Weights of a small GPT-style language model, trained from scratch on English Wikipedia.
Architecture: RMSNorm before each block, rotary positions, no biases in attention or MLP.
Each number is 128 + 32 x the weight over the matrix's rms, rounded and kept within 0 to 255. Layers, rows and columns count from 0.

# layer 2 MLP up, 1536x768, rms 0.058, rows 3-16, columns 192-223
[[125 137  97 130 201 161  90 130 178 161  90 181 142 145 153 149 175 160 120 113  91 154 139 121 163 122 115  85 117 169  75 138]
 [158  82 117 143 144 160 134 145  58 117 160  92 183 103 136 144 129  92 126  62 131 121 135 150 113  83 121 140 115 129  77  97]
 [119 112 109 109  85  98 166 133 188 148  90 124  20 166 154 122 149  93 152  84 118 141 119 134  65 119  95 120 160 166 111  58]
 [128 134 182 117 171 178 106 131 103 144 141 172 134 142 154 205 137 125  42  67 162 150 175 134 171 103  94 123 109 164 124 128]
 [133 121 175 178 125 103 130 137 100  83  93  98 115  94  60 176 203  98 182 123 133  75 136 145  86 151 118 112 140 157 124 117]
 [141 126  85 124 134 118 104 128  84 116 156 176 163 140  93 171 100 152  49  20 161 116 101 105 137  98 123 131  74 175 170  98]
 [ 89 155 117 118  99 129 120 147 121  79 160 138 124 100 159 115 176  81 150 169 130 154 129 151  83  53 194 132  75 194 144 139]
 [161  86 137 112  95 149  72 120  91 104 109 153 146 173 149 175 118 190 163 117  94  75 150 175 156 122  88  41 118 117 172 138]
 [174  79 124 170  95 131 108  98 118 131 139 166 148 128  97 185 107 125 136  53 177 125 121 125 106 135  94 131 142 107 131 164]
 [105  91 163 102  63 116 101 110  86 105 132 131 126 115 101  74  89  90  93 148  67 154 112 147 141 104 157 102  94 120 115 146]
 [ 67  83  83 129 113 150 139 137 175 100 135 197  92  88 106  99 165 141 122  81 131 164 137  89  79  54 120  79 184 117 115  79]
 [ 87  82  40  77 104 120 147  90 142 130  95 107 129 124 117 104 117 106  77 140 166  98 125 128 193 151  79 113  75 147 107  91]
 [100 152 119  92 118 111 115 114 139 107  92 107  40 134 114 154 168 142  89 131 162  82 112 153 115 166 102 150 131 144 112 120]
 [ 71 118 128 114  72 150 119 113 158  87 136  77  57  71 131  81 162 116 172 128 164 184 180 193  68 217 190 159 115 185 102 171]]
# layer 2 MLP down (transposed), 1536x768, rms 0.053, rows 3-15, columns 192-223
[[120 113  87 120 115 118 157 112 125 129 142 130 117 135 133 120 176 170 189 124 182 155 115 113  77  88 134 128 128 106  41 121]
 [164 134 111 172 111  96 118 130 128 117 137 180 123 136 121 132 151 100 155 115  89 122 160 148 112 126 148 125 146 133 108 129]
 [154 106 101  93 157 162  93 144 130 137 124 124 125  80 173  54  97  76 188  97 155 117 156 120 109 139 118 110  92 198 130  91]
 [159 156  78  98 168 156 156 138  95 134 129 168  61 130 199 174 121 151 140 172  67 140 145 130 127 115 102 151 185 106 119  99]
 [107 137 161 137 125 142 126 125 132 105 188 123 151  85  77  64 183 102  89  75 117  91 129 166 114  96 136 200 133 122 147 201]
 [118 172 111 177  96  82 157  92 121 185 134  90 121 121 148 163  94 132 145 136 139 119 152 120 129 118 140  89 152  89 136  86]
 [111 102 191 137 177 177 120 150 141 111 146  87 111  75 189 128 142 121  99  84 141 141 114 127 124 158  99  95 106  64 156 139]
 [164  74 181 110 147 165 136  98 143 120 168 142 123  76 115  90 185 153 113  40 162 178 151 199 107 131 136 141  84 204 139 114]
 [ 81 172 163 194 110 129 131  42 155 154 142 173 148 136 156 122 152 109  99 143 140  90 152 141  99  67 114 146 168 191 154 135]
 [130  58 143 148 137 133 146  52 115 140 105 171 114 107  94  83  57 138 167 138  89 119 113 170 127 129 116 107 137 154 133 127]
 [169 152 141 199 138 197 159 154 152  89 113 104  83  94 137 160 173 190 154  93 132 110  84 119 156 118 106 173 137 119 110  64]
 [194 134 117 112 105 103  96 142 134 123 126 130  67 103 115 105 123 189  81 151 104 103 128 161 113 167 137 152 121  76 127 123]
 [138 140 130 161  89 144 160 130 111 156 127  72 102 155  80 114  93 123 128 140 174 152 114 175 119  64 174 132 179 125 162 164]]
# layer 2 MLP gate, 1536x768, rms 0.0559, rows 4-16, columns 192-223
[[131 156 157 130 165 186 217 143 179 156  98 166 121 149 125  93 108 103 122  96 176 110 110 142 109 128 149 141 155  89  74 102]
 [138 146 107  28  99  86 115 111 133 139 139 132  82  76 138 139 128  52 111 109 136 130 161  85 124 147 123  80 146 157 138 118]
 [139 167 205  99 153 197 143 159  81 114  91 105 101 128 137 142 103 147 169 147 160 103 153 155 105  96 148 132  94 168 157 129]
 [105 119 194 144 102 126 157 120 171 111 132  36  93 116 160 125 160 149 158 147 142  83 125  61 162 119 112 179 141 160 131 154]
 [ 88 111 135 133 152 161  72 122 180 120 148 156 122 136 117 221 141 149 109  81 101 151 105 139 167 124 163 152 129 132 126 117]
 [105  84 157 129  81 165  93 106 125  89  96 131 145 131 120 106 137  91 155 113 155  72 183  99 130 115  75 149 136 115 181 151]
 [150 145 176 140 212  47 178 147  88 106 127  99  74 137  89 160 204 182  88 127 142 101 126 101 127 179 162 163 130 102 139  92]
 [167 127  93 118  52 186 120 158 119 131 134 159 196 130 102 112  58 157 120 136 179 118 156 151 193 178 128 131 110 131 123  54]
 [148 146 150 154  90 181 135 112 122 148 101 162 173 137 118 191 139  86 174  95 151 145 171 105  87 156  80 151 147 185 120 153]
 [126  75 169 136 106 167 144 184 134 154 131 161 146  82 158 120 168 115 123 111 158  60 132 117 134  66 176 159 133 169 132 126]
 [ 79 131 116 100 130 127 179 136 117 134 168 131 107  57 103  84 184 198 164 173 117 169 167 113 106 147 122 150 165 158 148 155]
 [140  76 153 122 174 120 116  97 124  75 140 147 166 124 122 141 134  99 182 128 131 156 136  82 142 132 147 125 139 110 122 114]
 [152 173 124  71  86  94 112  91 146 106 140 124 134 139 106 181 107 172 148  58 124 118  69 116 117 210 152 144 133 128  75 120]]